Weights of a small transformer language model: width 224, a variant of Adam for these matrices.
Each number is 500 + 50 x the weight over its row's rms, rounded and kept within 0 to 999. Layers, rows and columns count from 0. Numbers have three digits each. The size before them is the row's rms in percent of the matrix's.

# layer 7 attention value, 256x224, rms 0.0665, rows 170-191, columns 112-223
089:563537504552457400411526530447466543525561438483409524545551506597426369460532529531501569518456574531508527487471450499412538387489625461495517523559461442415528411621467440545499507563413536527505439497484495527477509561493540510500427428533502602502512489440508414490459474410472499459533550486572442500533482493483528577634505455444
098:549540513565497434532524492477461447545547498449561466558402522601447447494531542560504344390475566524494485439514524473430401488530563485474487478478503563479481520539592503518492491457473483548467539438528557462583508525491490460434462546532506540481577512577450428477505418424403510501582475501496524451535449516543333511574474490489
095:466416522518506510445498539527494545521453514505432500476510433510467507500512508553499472393560631512503582450448530522517436537575571548445518523475577518483566493542530450538416479499577619494581512592482425618508473476434509487457531497455573533450470504515491521512528401635539584563433456540530549476438553520475549507585447515528
101:418416489499569509484503536418468489475541510433582432539381642594379577430543513459494547470482530509423476469512484476411535637452498376506460527477542466537484531614500543479457473527428479509533498547446509541432417462558526486584534460540453530495496490512493502499550545512518334470525469426508567455554584501492501437428589540492
099:480439575532528502459521409478527450534504498528509560417505578523522530498509525468498531434464568449524595495506489519535530488485489490520528498567519411421473491531444455514453516383495456518437456606453441551402469408522520495557508523454514500513494495520499623469521590459454488552549546478504522482558535527460578533516415494543
098:558457571434368549548470493481504580590503460393533468465508502565506501482507509435500482382620527502453439431512536532531555562478464411522524527414444533502530452464554512495530493541550551485400372572566462607532462529577508579429466469510510505510562470549476508575491499493472549476453493451570464530459493506569562467497523491516
096:525491490424505442500499474506468514400493435483559493511474474527518508477360434514500503709542455434418433511463567507431403533573504483470384478483439526522453466439436483431449524688517426484496584457443584580459494558458517501442506478573399487462514487507491518606506508478517499404506518489498590477463501472559385485504423516535
099:413548494461498481508525525505620529534532493512437553459478417505502489396491451544500571405570492519533544493439596503447462467460362491526540543457481466538578575480456504549494504487580499438487454541457524405498491534482479474577469467381488430468437494321592517549519489545428523516486530425425457586586432574518574438420443471508
097:481513470545566542515565560466504514476519515515466428455358485572481506492543527580501504525419505563482471487569432467469558543545424488490494434541513432529513542596535417481441486454481483498602510484513448540464512522472432515599451513391542584506484523415469400585550430489529574416505468503443530547556466500441404337534440522516
098:517534512647470462486555468448506529525493483512543565511542516457479530452468475431500516425619520496523477563435507526417660466504520548454501488507535477514587436636469511499418487536415520500510536487509472526501484481432545481473543490547474491517527491493512561570514549422562598477530524545546434476474501496530497490519494486560
099:423437508509544466470500455523499509514480518488575523437493454495514484381564458540501498503539554457507541495488468460516605598549553523577479487502544478587478488438490520513567421504382503519446545505599467603497488474539471513605528533512424366457393498544429418521550490637423457421490498446438572469515573495422593449445486533484
098:531460446464495584498434524485525457400545494458524470494446570468475499553571480512502499621467452433497539515599467484480570393417432418455423533473477593518568573518514486500586451455440402465513421532456481492494472488661508502465497491494513543525413493468574478492478526508451467450529542482493402454570532445457549500404542516504
095:556513567494505560557544489465555367531543532532570499439507500496503515467503561485501454544445507428552518417532411578546453441520504564477490511531478614531496510588417531468398526500458527446408455592506573487440462479498466408602474525422504360507458495514523527527558514460480487541524531523519579523437521468640512488413427531510
097:384558495516521542403542444530564506445415505511547454522543447521537410489476519507501446510474544439475471583475405452599488518521625505452506491585443476528488464587460432520458518512440480476567500559393580521451529558367462481592547542652478420473449503472473501455477522465491496573500501413527540595452477424521574508405402536484
098:552441537475543493502538486492518526510519476532494509423447509438469539531437482504500528499473448484476355470497353468537529601530557532491437548526593541518533522475542530489496450393493497505531601405578396423559469488539455393450441490401597507489495505533406516459508440532488446499543474453536488552384484442567452502423466517428
097:559474480386495542510540485509458570486558539547480487493523517518397515607491440481502547578461428458496499457511478572425481452528469501543460538529461610457549522447494541509526595539565604474487513505520460502433467496427551518405531475567488576492510491452528518463501502520387508617518578507493486534528460495496545522443532506414
092:487561534514509582514490531469533331506452487486614496473438458511440586457475548501499518673444559542455521495493498473421439499483438473478403488448553552478517480595519479551545489492459465427468473542455464479524471471568547465461500516522541410501550488540511502507516577511517432471554488497562383469533478443502503492340507504519
105:421509519537416531532451526533531552492412487476484613473499467470505463429518550521496537443543509540459534515539498479563575584454454480507573479548414473419483499537575459543471456465544438473366524521457459551415498471547500512602484502484513459490435507453456522534601517521565509544574535482464464579429510552551509509513473469539
101:475476455511498551534496505513464482441491514545516387499501506489600464469502381545497462439426550457640505495560551499454504361457456533485530509497501512492482445478491545530511622501429506541529537507452489419556494518616541456449492417484553647544486494421482544471480490480424607525506581548490443506495519519479481502422491484577
104:518533513423537558502569533425491547560532537506480418476438518553410560429576524530501478505474475465523541457468519443492460509477459532531461485504588519597507559481554545499506515571431470522488604453503489603472442488541525460489536464449316580512489492546501476614484512578487469518485534568525460480580547461558552404402520523529
097:535531492434411661435456569521533573585578425452454476555448523506462448528463453481498538420572531505508452521506531503462485434429406399506522570490394470525438539533535527453487451487610504503447550542480528442562458508538525545506457493563550549484549481433633477446465577459501471437520473474474461489539471478468506522538491436525
102:420523463468524561469430494524505522410475521447546410571441554553515496545587452544502478451429568475459537437494550496535415492536553513448546514519353568560515549515468500477502532543512550431540471462486544426489497506543449519437510523470590512515407482397479530464528510474594479531474530499447481443486529545492458486558533495468
# layer 7 attention output (transposed), 256x224, rms 0.0609, rows 170-191, columns 112-223
091:491542525558463459469496433493500440495501510429416578467532464519397500360528571497503524540440363560498462509565443420430493399517521484480463473551443482563572415567454472529506562581487559490390551549547543535444507519523453504509508494574560542437556409421502473483561480458463524481602504490492430547536493535506444512454507609514
103:506555538532488458536436491524462437469457521421523501499516554537466513439526531552511478447425435545475404473482444643547495523519458461476506590461500496464474496459369491420491522529435503530414509519568618439555554584459485394466469561514470589499605474563529480378439493437434502490543511484461509457506455520461331441514458570489
102:448516509443398531475528538533513382502475522479458549457421443468504473485521433484529585467518537552504557478498582607567443530524645534455419485461561533500548496518456463505561556460564560489533495501481435568451504568424468427470485521401536535426405517511548515453505458568564532582406516545513475515434501512518508488538443493416
109:484476509437546439511510554429560527460438470494524478525426551466421501436605491477496522478457445515409453524511482510493539630515409412529441510485582482490430488591502536494395455554410425582542530489391474542472450567604448483488498504540460526490544538529599472408475548492441451481495398532621566556519536484526549414486587495528
104:396507531492386454480384489478453508507387436496507568484563555444508510481558507499447408464508539511534546554556448454445505492457514541548481491549584467380463448543584461512438531455530483529498431462458398553473445552539520552528538494436495552566473436436530571428514539487462417546532471509491559411539527542578651485629456561559
101:591443573498419549633453508561421513498463452460530521466506520488477518513505544394512508466557412418498418428536516544567377550546464520536462454454430476474450421537432448531574445507517539496466456537482515476527605539587509482468519468505487425471549538537529495506496500464486495480439486442454448560517489509509581439506511462539
099:526520521539560418572535553542479511433560532461536519498431491456418493495503409589472499505522580526418496521457594451454453493532534459353420396371488502498512464543461490530551445579533481467482521329466542506520455471416497534467447452631402553494497529502497448516500553553487514427519433417504495424475540515515512509494515418475
105:484496538510388496470497497524517488497448514468531510492448491534524449422442488572401560489487356466516520442509519498453464472460466542499517633604505488548559583536606457489494562444542497527527496427461453459448509464563512431555460479452456491533417491412514556509566445482470399482454481580530461510481521515503469420505396432378
098:491584506384506458584528565488554478393511422566425503496464489499469502515530515561488503491428467658475480523530408522457492508420450414563462554472493487568468594585502489537440519547447480585540571437461502518405503532497454469525479496379540532458469455458477484535581435549495589409510489579469552500478529451502450460428512500502
105:548549577565486468421552375423583513609474471565552549458500429546495560458574489478510602521632561498540508557411491528447530435481496539486460508488584460431503353570479548497483484522451501478448518526476428472544638538434515524441570478518419495457523424510411478514449500537537597434462478463434528519502458529523473484534454587525
104:449478412614549520444523520503481461470481441477592474500568475510555518397492466501525473531590482518479535460574489485539543618448506555562523485582559500542433544541412494568573452437437516460528452360522494576527461525540487547554530499475480428434415480568477407478564470518500457443499578403457502512446519447421555438412540524434
106:554491581471547467545426570541514536431478516462548424471457512550481504573472578582479477547466436421483555521458505510546504411491386379544460433515491524531586523524407471466517490499460442538570436467496486447562458494635534527457519464495517475519444490413504521524549553476515488468525446573537528503513558447486526424439570446431
101:542543564470436533527468569523497450506596563566544537503520551448448482476527381482456484497459513440562518504479464511554506466513501559524547484478630551426543469610574526465475518537497544530427497474490566399520468517508465452537496472466446513579450583502501461490516463525408436546452544532494537476603510555597579365467503515550
106:469529478527588523486451433479530534485525518453525489534489502451492450486449487505480521539506542442464549457532470482492524472464563460486498434547485402571515457543471486402512629476548538500550594464421588480485353518451442550572476466544495493492462509546392517527487514500610454579438516420496502475466598547525468485409495461450
103:595441439508509520538508478452382588504606490518485415478558521482519562501444571518547487500539550553426420415449464540523515546436503499532446618554626549401506477507450454536472529464505540432543529519498465438547495505546449408538517491446544471435584520576436507487502509483484491520508449470488479483418457452553550521470470535505
101:591411465467537541513502564501559561510569533476538442406432482452464551440469524521515514502538474491497486421476532461466511463501476481520459473530390557551627506518470481445489570513556485534550582490471481583471523486487548524367487470531525584488543549465489498427517501554417468614526527493543562531489576477521517488448498511489
096:566537517489535537443516458545580510583435492522514364437466475470455514587542527545498495598512440499419502526451361480511549454507426452530421447415569479546575467545535461452505563560420478557440465479424523449562472496532517394516468505503571515560427502510435485509458527482484467476507445519529457557432490488473499410487505516525
111:504496585502418468462410521493545545479446436533518559498431490576535530560514445501542502488554401499462556527469503556606517546535457521496571467575506525478448544571570519497504438422503514524366596472491499525386543588484531548570523464505535443465440576465443552524587533475523486478522455434423479522361438494525478481425428382463
106:429484583566472451504565560541400590509472592524566460507516523491572486450423545541541432502442597511539524497506521495493514379504480465485532560545515510416528428478404530478479667465455513433555495449538517425656560486533466503472479490457547584475501516517525509483528478489469468507557612536528468450517558475451514434465481571440
111:534459599498540555530483542451512479531529538496473390456500525506428570475568458542511449479535458532503501528468545497462495583510462489442398459550605562496548537530472506543584459492439453479499479369587461574588520522485552467516539511458410612494508523520618486512504521540540509550547465462535483577439514495472575424458555537391
101:437495539512464524546472499557486585468526403485484567577478504516440509483504534483522518388518453475501519537507511520536481395438422455585440444467420508434515460530472502582493515521586534442477515497439546442546609525519503490553497512534531527529532514394540462452604545476503453493489426532433516479569416488418493549444510508485
101:420518492446502548472438483548478453449449529482587485550527512437556443567522524519496465499379423444477400484496481510567415421443501495488501590538438457545509552458561509533486486484443480509581493519470490444494401581569465480442541461507567593449409536408461526506480518536486504554495509521478429402475507537506473434507537441486
# layer 7 attention query, 256x224, rms 0.0817, rows 192-198, columns 112-223
137:396494493575494447551490636500486509599487525442558496498412524490510447488568529461486446513523504476601445495494517526550506494471545528526531432623429479520533519559526510394440545482448462490559432471479476411422619565375560549547461512542433540453414501474447424468493471455533525533570499508548472504496501414473497635462465531578
132:476522467480504543555548411536493531458465595593526513532459537414439500490507498425530589518480512529573485465537560506460522561552534494486413517411526524557559562474501562549524401481493479461556543474518548487420486495519594437454564441521494485481601540536437538474525541459578588497538471497519342546462559610582499481476420457515
150:522453488614532525472494593490534542420519551483556398454487467623453540518489584475518436474536442552571492494452494455465483455523547587642507553474536524528499425552472513457485462457601450580513509489550449489462464449472545552464418525488481546377530507464397386554505397403578506486508540524489571460465445468438470562394454491432
133:571466481443410552426510572470471411532463518469483520429509452467581486548485357479521497503507564507479462520528483485449542557438511490446560456533452528469488595445480542456485557601441472678503516482492543446555483508454501459506410527540527595554489482507534576547447471603476483545579519372551478569513483473427425499485456549432
142:472430453554538479577484529484455544522484595487499548527545546527517602426459433495473497480481480452520421463410422476530533521459501524556554425570575535454539460485494489483493415560537351504605473476523528486443521660452467461479537507499460477440400527438519464505525548471533456575470491609479481492519423457436514556465568503531
131:506518557496499474606484528501514520490494652430463477559458464477495561444455518462471502404563484450552390392462566524482487530518482431545560449446421426430432504494471510422457507455550446583451508489503517495470465542444458461556546494449528481472513462507413381450533485494549480480396456519467521537459476682513426472485542575507
125:532405529588526482622449489430507553577451541494498583525508565435602533536478528464508507514540447467545456490510473595522456525501497493521418477444463533468508460475519406609457420487542440541538541508589486440582449547538419509503524554515506368492509477537499535627506410464513441552431512566493450562491484599475528473534476524574
# layer 7 attention key, 256x224, rms 0.0732, rows 192-198, columns 112-223
141:506464515472530512582438589493531574406556538427487521512526414438543520469408514474406567495481484514594510520547459477489502531472461530502488574448525476426417448488428569432472530423551480512459519525547535619419574549527554474498502520472507524468482267523508529512486494544524383539438586570558499452505524451540555481505525498440
117:535494550517521524559523499504508486504507587454527569480549488523469500517472515508198497512481534450482548496417497533485491431569487453439553504525471510548471548476539447539536528539492478513447454489472522507576413529490499551543498441522480527476486825491477483527512506507517462481456444505510528515528474528420533508518527455489
130:549494475502435502462458581522496484490476606447460460533409519613543461467516438413329526534482505456557474514423576517579569507529474490519421507460486468505491467486465539461504461419512497519480517526459511512481443422480550492437469433462504528392452694524425555512546543556546521545498473655523458517533535460516529546536469352533
127:481528509500528492421671535510539529529480462594534463568445533483416485465521605469796559554477515545538526506555490492529460539500512519439435509469533510495551542604509428482529486507467493590505423593503498521478528489558475552530477530478490396527511720549502500523464526490475455443493429524444491530491490562535552510499472466513
132:480492470494528470541426572497510523509569503455484505503479507408563440491498555441166482520539460475513480540473533514513517471446511524512537549487447468435509497538462569544432450444570436499466513484464486520499626608497539523535544625490550544553449252484500508492482476453489493509505540598593523458436572462524518452527435610498
117:524491421518547493580498537550498483543419512455545553474544524436484480527460485479734474550524431506542467575506438521480509461539491449472489518538503501564522434519486490559518458438503511557523548471454510542522540507537555506477405560554485526510453165537531410502527496494536456536503490532533489427565517507494462505542475505489
110:492540457457498477513540522585512438519484508505538479448512512438434456434423413459688490502501459517495420527466545499536564447483545465455605452520504452504524490472473538587463538483452477513550521495473471573457579586488482503520474506543512598472446530438568395382477511547512504508482467450522507383521464536469423534463549545518